config = dict(
    head_dim=32,
    init='normal',
    init_std_qkv=0.0382,
    dataset='wikipedia_en',
)
Each number is 500 + 40 x the weight over its row's rms, rounded and kept within 0 to 999. Layers, rows and columns count from 0. Numbers have three digits each. The size before them is the row's rms in percent of the matrix's.

# layer 11 MLP up, 512x128, rms 0.248, rows 180-205, columns 0-127
098:569542524505487556503570520593462498500506448490514523535472479494485523531511545488493486433532545430459544503490489543403455502535465546515491529523467550464540519446493420489473469532483494479543492485546414509490503437493616474497552498500505593456498491479472489450546476433532534539561509446492486514505535411475540503450440446527481477425470544489530423474540510535565493542527
105:465476546431514534454488466465515512482607567515568485483511456480527439561500574553490437507542555552492544481442466565457491529471513514472528512386537578485509457463517489508567540458467488513530506535425494518515506446491496517440410499515472485487497507478518486524539437538508439526472477533462480467523498486441532429517510489525543480535416541453513468473519457558547526567558
123:519484489507426488572571592472462466473497480463480466476424421472511494549540554495487427517502508483536447598570465462514509587471486494588512450469549548453518521495457532476480561475468552375476497523538512507470475488445494537543489560534496507488525489486504452513458488495521504504557484555487440496485526440514428469535501547522523545421507536503476532493548493507505525582491
097:566540529490497474516470537455549462499408548540510537500496521534390505525499513535511470524463502572420505500545463506526483476431574445543503494535468479426476494528568531494458521508509509539501523545526456530476411502538476483505432454515421458508523525533442535449528499505580513454439470477547592465551490447519507500473538495527585471502476579531500515443536462465495547448502
100:570502528503649509514499515469513518417452545471549447506476536475516507459402504515544491565537494546476460532456533465524539490500498468458459533493503531429457452540482498555508511493528568517450573548491514559435436496459492523473595499539536545458455504450467484558502500476515489504469452500520490547415530516514399482545455533476474456478506476548453492492501540452482532546488
096:547486430504490516427418520540458493477540513491581522471460499481514543483518521549489480566521558470479479466442544490507504485553505531476452530520482482576466432422470535495440513465531479511521478546523489478436540510577522546560616443473555442452545466472506477517504536489552493416495527518449499508436493510476494513457571504482541471437478551558458538475521400523490537508542
093:485522557575452502486541535460551446503519466494477492507471499490471574484528431474493538559463490487513463496563548509497523470469544504465557485520491540515503570476540413516505541454516488489453513556503467529497558536440521513512510510482463538520557390479508492463509432446508527476474473471514493626530564423462535458530516521461469486495506505534448512513500437625545402535485
091:457487517458595412535452473453529514477561482597521469557518496514489466539536477578511537491512493499535474518550429552470496452433527554475474456484547540479496470528491480483543472493612476418500478492481500444531483548450482509510475482570539514520492488462451525462532471459510438503479557574467441517476486518499505498457417510561549448452465554488549458551558570476474482503517
097:488518536545477548485537512545411568499496503515515511530443503450452532511497545529435562388518524417523522537523554549473492500428429514492520431467500451468563438481488463497498488446503532530493570480582503497477485450538494555524446452470545551471496446482431454494510472518478503529519509538465450519569492499503416531514423446498485505538517501545506482542499498535553548560586
094:518466493497522452495558539408546461441520485534481483513500475511499444507544550521541487547478497514394474551531490521436429493434468490539436550533537423465487482494534606462500560483530463513461520517535471519489549459554483458538514474495513528448524529517562502414518530537524516447555469496357559458459501515523544517508460502459528439523500450498522450539504527529518520466552
100:511461487470527504551528530508497508509424525452508558529434471567515438540543511406462559438544484511415477551418453466534480423470506517529516428461521541508585508529522449501568459495540426476576515556482505492466559547473505509478493512508453447474522464523510516440510456507495486551507507447504522551526610510538470468522523518528439475498476453582427547486476500507496530508517
110:528490467498499507546529504444415427476532450467478521507559500582543497547451507538465458600564442454503518544538548522462484421541466494480502434433549514529444492488475466547573567563490511443510482539522489444484488544513492478535455536458442510507512542503481489497431505488568504478526527559466458581527439530494458478580480412476531549512487494513536518513508449481455556478491
098:549480489469534474536536521501534498482504513445458395601555492533455566532501501472510562483496450511532454480538524475570481489500492503484521507444513522475558451530365524493493422507520488503478465526586541468546547477512405513501543476474484538490506492510523494515477491542479566458480531554525439511490545489538508483448483460515506578456540378505589459511485490489484482576505
090:512560474402475533501495513496482439456507459570469556563471556490475524492473500508503438595410528517465457552484488516544516464393447522531512437475487467480544525496484470465525489519505449520462511562557516489542530442544502485475519512530479469516431518512518556480488407533571538529513448501540580539544467521540514479566530495523430550453561556558486549475478456466505516490480
106:532476525458513409490497482412476507470518465467531488485624417533549527542510521488497510531545551458468525452555525455573476554516478537416477495466520501494518495452475516478553464582560537504524456477433561495496480492515528453465528427510548542437476513479548481536512513477483501549471576511476500525475541547542467487519455481595483393433505562525532521458489468497477514509525
103:527454530419474483502541484498453498462526503515555431527459500581491452483538495585482526526476568547424523501507448541514489460497488467498518424501550486460589502437504444512574594537457448482509445509557459517537517534465492543556509479467535565463533418490530510478458505536485511525556488507568496514524510515495434475556509433574484458476422523519475453545509429487539502544490
105:459473533423519476421503510416413504425570560447502528506493505537526487550538505463517489527460464551460500454513519492422506460534459540498491537396511540549515522541469489530474521518433510535567530482529486553429497489473448550459544506464496460490533553481490507464451559532561503483514509539426511468619478476501515408465501525521529522492534604529514480516519489495463518518472
104:504403464455600426474376443498534460454532476518510459519462532494502524454471540478514472474540522502485446587498456476506443425455456558493553468453497516429591451545510551516526469533446493536507535555541516510471492540493486530538471472453500592497517472488512520478486481477552525457513514524439529529467550454502494536525493513528469579548458518512480452522516501516506566435461
099:488497477444510470491538472494483420560465542448504492531547527478433466488484519538509490426532513525497521472513514500482533558539524458469469455444534498491537489586537481463438442489390480482506576538491563516492528453513607520551560522579512512486489462486539572506461523405547512458481477504533456543463497418530497479492502452537481449486485492514583564475439477532559505546456
111:502429504445554538487460470441484535502519496512469477515513530526490454465525528518425454562503525514441441502542552410491506536465533529513526506443482572525494562554443457498472429482507507562442556521521465541522551486425513551496520561503451588543471469474494479479445528469495510571511434505448524496497493495495441539609573462518485478433441534511502566461490502514447521486437
101:538523539531459439488493471479458552511527432529517557515538553504460465492536528465514524413523485498512486444544549536478463519578537506492511490469476523461593500483497509444500522535515572489479485504536474431482534486583457604491459543569489491444521517565469510536503554476543472474491450474449452474483474523480523484501471440500481403490491531457411548426506502611537528464451
096:462523522533467476556508539499472417506559495536457519538513482483487571529470469432504495512552526548486509429544405526501526574468492516513532462495502470514533488525434480501549589531550499423444570458435561506443561455476505519494508412439426489446521573578471519519506557440514498488482455539444489452547530534471489521504512519486442499528470460456455543486510509512542542556467
097:490484571499498470550473522478463468442512542443478515537510490462472421459494503463544518533582612500501556463473448462487498521527514420521522518487493532457587548531543479544516522460482494550454466530493460582462516531511420528543475447515447504493601511505528492523493514491505474522462473505522440564527386500469502519484522542475489423538517486481525532492461500475536420605461
103:462520495489421486514527465497520474569541433439491541450452542509495444508607531534508481544464536540550431580568459529479545516461532512531479463500531455488486477514478467499532572521530465499550489528537467453462579499456498479483447447507517547541516391504515482441487544395455534537499508433502472513514545459455548500544505517547522509527485500562461546462494440513509559570496
095:498540470501477444492533611487558493519399504517485475539547487462424529560469515608523570433454558510481501560524527503575501463525471419474474492495522458495494512439530505494536476479534480477533537522561523503454479489458516469439466500533509453546524516560444492478494495431609457463493473512542480487466470471506498418485572491452474544467512521527461543529511573506496439532540
087:467440478538509455488475545562528554479464396528515592490492544500480515463515506486475505551534557490516419500512497514443507521457484526515489424518510548486571545526470592518497437549538501532579504481484466538471489565551428519506444524522437515465528407472452525552480525486492506499456529498426527465518514608527484483492490520537484549427449505501516482522469456475525454475408
# layer 11 MLP down (transposed), 512x128, rms 0.129, rows 180-204, columns 0-127
089:456405497471474486535488578510521493479535521540459475503479524505561505474521509562498553476477458586519455493448470547523516483543514482433474484534481463461525482496466537523554468445553585516489519516457543504502484523449398521552400583520507411513549497581575505567533504525501526483442497458492464521484478481548514514532533492475487493506508469574453515557491432430430525454507
099:558488562485570542537421530485522481460531506553414485445482512483507502423462469453478491480461517477546506413489466461469561539517474533539469559566498530471470495507555448543474485476533515509476490575476563473456447515531539541489523564500480544535462437503481527510514501522489514552523538465462468485493478520613509503486465439491495572552564483491496504415543584450448448498426
134:449498518519243523515495546517507534474486472576522564470485442529461452495511493486469570525430487491516424575489541512515465526528465448488506475535461490498537484514501511512485586497494521448498475478555518516465483482515526514501550468460461479504516523519489548498455572504522538495501481479503508460490430527488501493451491512508520501548450509541481537501555591484473515515526
091:440563542590439535443478482473472483497480566489507530515474538444561469553480500433522493509482534499487504571448502472533499429428496513554475481501513426487476454524484525400555543510499560552594505514481526479555526461506487466537519481513517534503550414520542476520429483519465530518505574476425436553486455450520494548554470483444489570489514525469451508535450503456500536463550
086:461471496456459435440452489479588436561433509447457509508490556499464442570542474465448589452514494472545452550506540518511493509494486534513545490451510511478594470494532527455538521493493502580511545494445478535481524488568506548515394500486508486496502521519421521471507524513501541485447489446471467444475502520482503624497476458597542514529450500479525481523501514564505485572471
083:456494555527549481504505457478543490505430530459518499414481416439525504511546530440475471493445499568494471484593471538565487505472539486523547516462478477515506550505602508516534494498450481482511500494430499499564517511434471477480479501496487484521483553493553582478505463450528595556476420486531473454506522490447515529493418495441460570544588472542496510525538523458536493438422
096:535551561480525477376494491524493508529531524496472517519449553505505457526508541492481527545508575461416529481528456464468464512542523453539543501544587568489443543531511472521457478494513385418525436460552458528538465502459490501526475505488575517482469543484525519492450513448449501454458519437471471476479486516460435464518476506511503553537479512479503476560464529608558530447559
090:557498575489551452405516425528486457520554528456561454486533480509535530488539510478532440493485491497463466478454426530473441481431509555561499459504573507503470510456469523486476475510448535492471516481507536500508453458541404491524483469553467534499567502519535533567521464500475581428452507452502536600519465458535457578518562504531484459496510529546473524508504497492565417441523
101:474477438535464456476462510533572493421471457520532470483426456489496482510528520475459538561517471565514506561432518540506452513435519423487531499531568462492507571543456562552486511496570618560434483521555560501513533507489481431472490535509517483507512532550525463482449479433446449487494448540500458568526483577500436461551486465533453522527431456503500529554491490483500519495518
099:543519560533435471481512521480446504478456538483532534454482500463580468450459563539497453476489557510489490473455511491489535481508513533545510448480405530412481505488477535487538501480482536460510399440488519444491483477506530565502504572510462542484448570514563509531409470526505492465447515515559551509418497582493540523483522559518522537446441546554556519424535503504573467453522
092:524537550453446475512496502545499615488540498515582456507530508482529511509511453566524461456503490466546491537531466582510529465418523450524504518500487431455483443457474589373499539469465502491491472538490500554466429509424567530534509437517511477480489464535553516531485455412479562483540532540469497496509517472448516433449573505488513537518526441469521518566523506521510534483468
097:452541467479445422534480533511536480473451471546480437552509461472487469481506511546544431527514554557484460487553508512471430564452533479481533493530514537487530492459554526404559495427580503546456520493513505555497496448463508549473529455588473505536508423478466510518538567521432529549510457497482498567511602503535531535471479502469431480490466539529394548482529468503490476496468
091:470596481587449499448524517521458472538515462533432517539473548464471425554520484474475523505486513519450528473377572434557458428559553557546500479548481480498427485536485515526508439501463463500493571479562472556465537550512549478493508498474494514490440476532456493512497438443527481458522444473490445457550447526505521512493519554519485472536496570487530494482519578562524515453507
092:492484457508528446499494559472503526537555491454493485524440532430511463509456528460452536525553475496485530483507526456467454588507509480517451510544598483513478480558446454429428534628561505460561495519514561470476473538471541502537480505490544543477555501454506509547548551463465544480484490489504424502522554474491468500425485516393547446479449481555510510496454540544537442487538
113:414456504490474547526383509464483521567504459488608509546488552447493490485575478499479470483515505508493474442526568544471484511557528503504478557558461533553500558529533482519534451484548523504406500530524507494551512463509461504507480507542542483485501533478507420464563532455421528487560487495424487460549555420525515538479484489517520481499583474459482498450469453531552455436446
101:518533518538326553543416536520477500531556475511499491482538476488508517394538553508540431517544542515493464454529546527516472431508536557554505543539514494473488492479528479498453595460462507495466461505477535522486546449474449511500473573502548450460478496538383482457540495498456507493421488487472481541538470469480513491456500516501560470506522501503506526510514609463517522493491
097:521554537549521524509604512503495543480420469539458557455469528461493464486516575498485572521472520426541468472440494520517492560465495474492514558507548465448494496502588595503510469497508448478489446520541508417498514526505524560496570553488560527509447500457558559499476468446482494472482450496508495485445437462550485462460524475421532479496417534491548462467504462531429560460535
100:527542560453418485469512446468421501526516507434522511506532524575544524484461455528432508522416489502506500522550497475477535515582480466509518555487507471510500495486554436550436542455495496454497433436578527529552531500481554521508493473597550461498513526505476443542472553510433502524522545490591484500454478542481509471461399534463451475521506480503497547536453574509526426492460
098:536481500486468430495481506503516498476524423557507504498543529526476490473439464430506500461485483474480507517562497478673521452465531505543504497455520547402527486514536483488455506478461452483482500538453504450471534562498549491467549486502543529530489472496529530562514392560489452506580452496526534498501504564525530533482493459529482424524504549551491414503542503438545523431565
117:574516461527463544452435532553447501521496474491461509407483431493554501457573509494522477502460544480507537528483517487530507465426576531560561554562480526460569502484511508527411463439488450487514478442433565510519541509482545498534416508564487507464435513539448434472532462470467466532477534487453502536483521459571534465544453497502515459585443533557547498534476494499513493527488
110:502472537461475551449515459478565448444471469521499586450500507480585517528566541466458545488534502495448545522510494497522491541584444549501459501466471481485552469474476517551416499596514516558563482509490462432496413501481516492486493460454398540488534504537514456490535471514533442488548430511538571494475448480470527564579495473503525481461505471518599522484458493537463497462516
105:511498509490394442465508487497489476525498515491521534522499498597498457560560576430454514497483475463560477516480474554467502535543409446521452469487479485553532472418527568553464467510618541477530459448427501497512563430527464480455566566519462477524436545498527478511540423511498491455525569536513519467503460519516524474495501488574429494520523497546522512454501501505521522465466
091:488480476450473498479462526430534458504506510549535524539399471458518486410543470487449532514409521519451480532544483490517514465515499548523491507528483570506430520503506519548469448486531549487530462402581503558521495497486496544515434520471537520534438448429487575528430545460501493482454470486520517467515501505564629467551497489487441530505540463477440541525538552564502533526520
110:529454536513502450470498494523574483534478496580509463484506514520498593530429487544455489466508504489526534564447510523478396545555544493459519457559472546491465495542491467478527579557548486477476537529443512444470453486593471543453495489444549494523495551490577504556514485553478442477491511533547495482499460534535462548483514498467523489496427523447543424477458548428410460453505
093:495488486478426544465516423469492549551599554461536459496540587560504487437416588449415440525490471523523470478524523489515501481557544601541448448511505517490518485548497500490474506409510509521497474445479530516565596502536504522481477527474494454452447542518522466505448500473495540514513596508461522499469451510493492528524492532539495427456522478471461486487454500575504525468534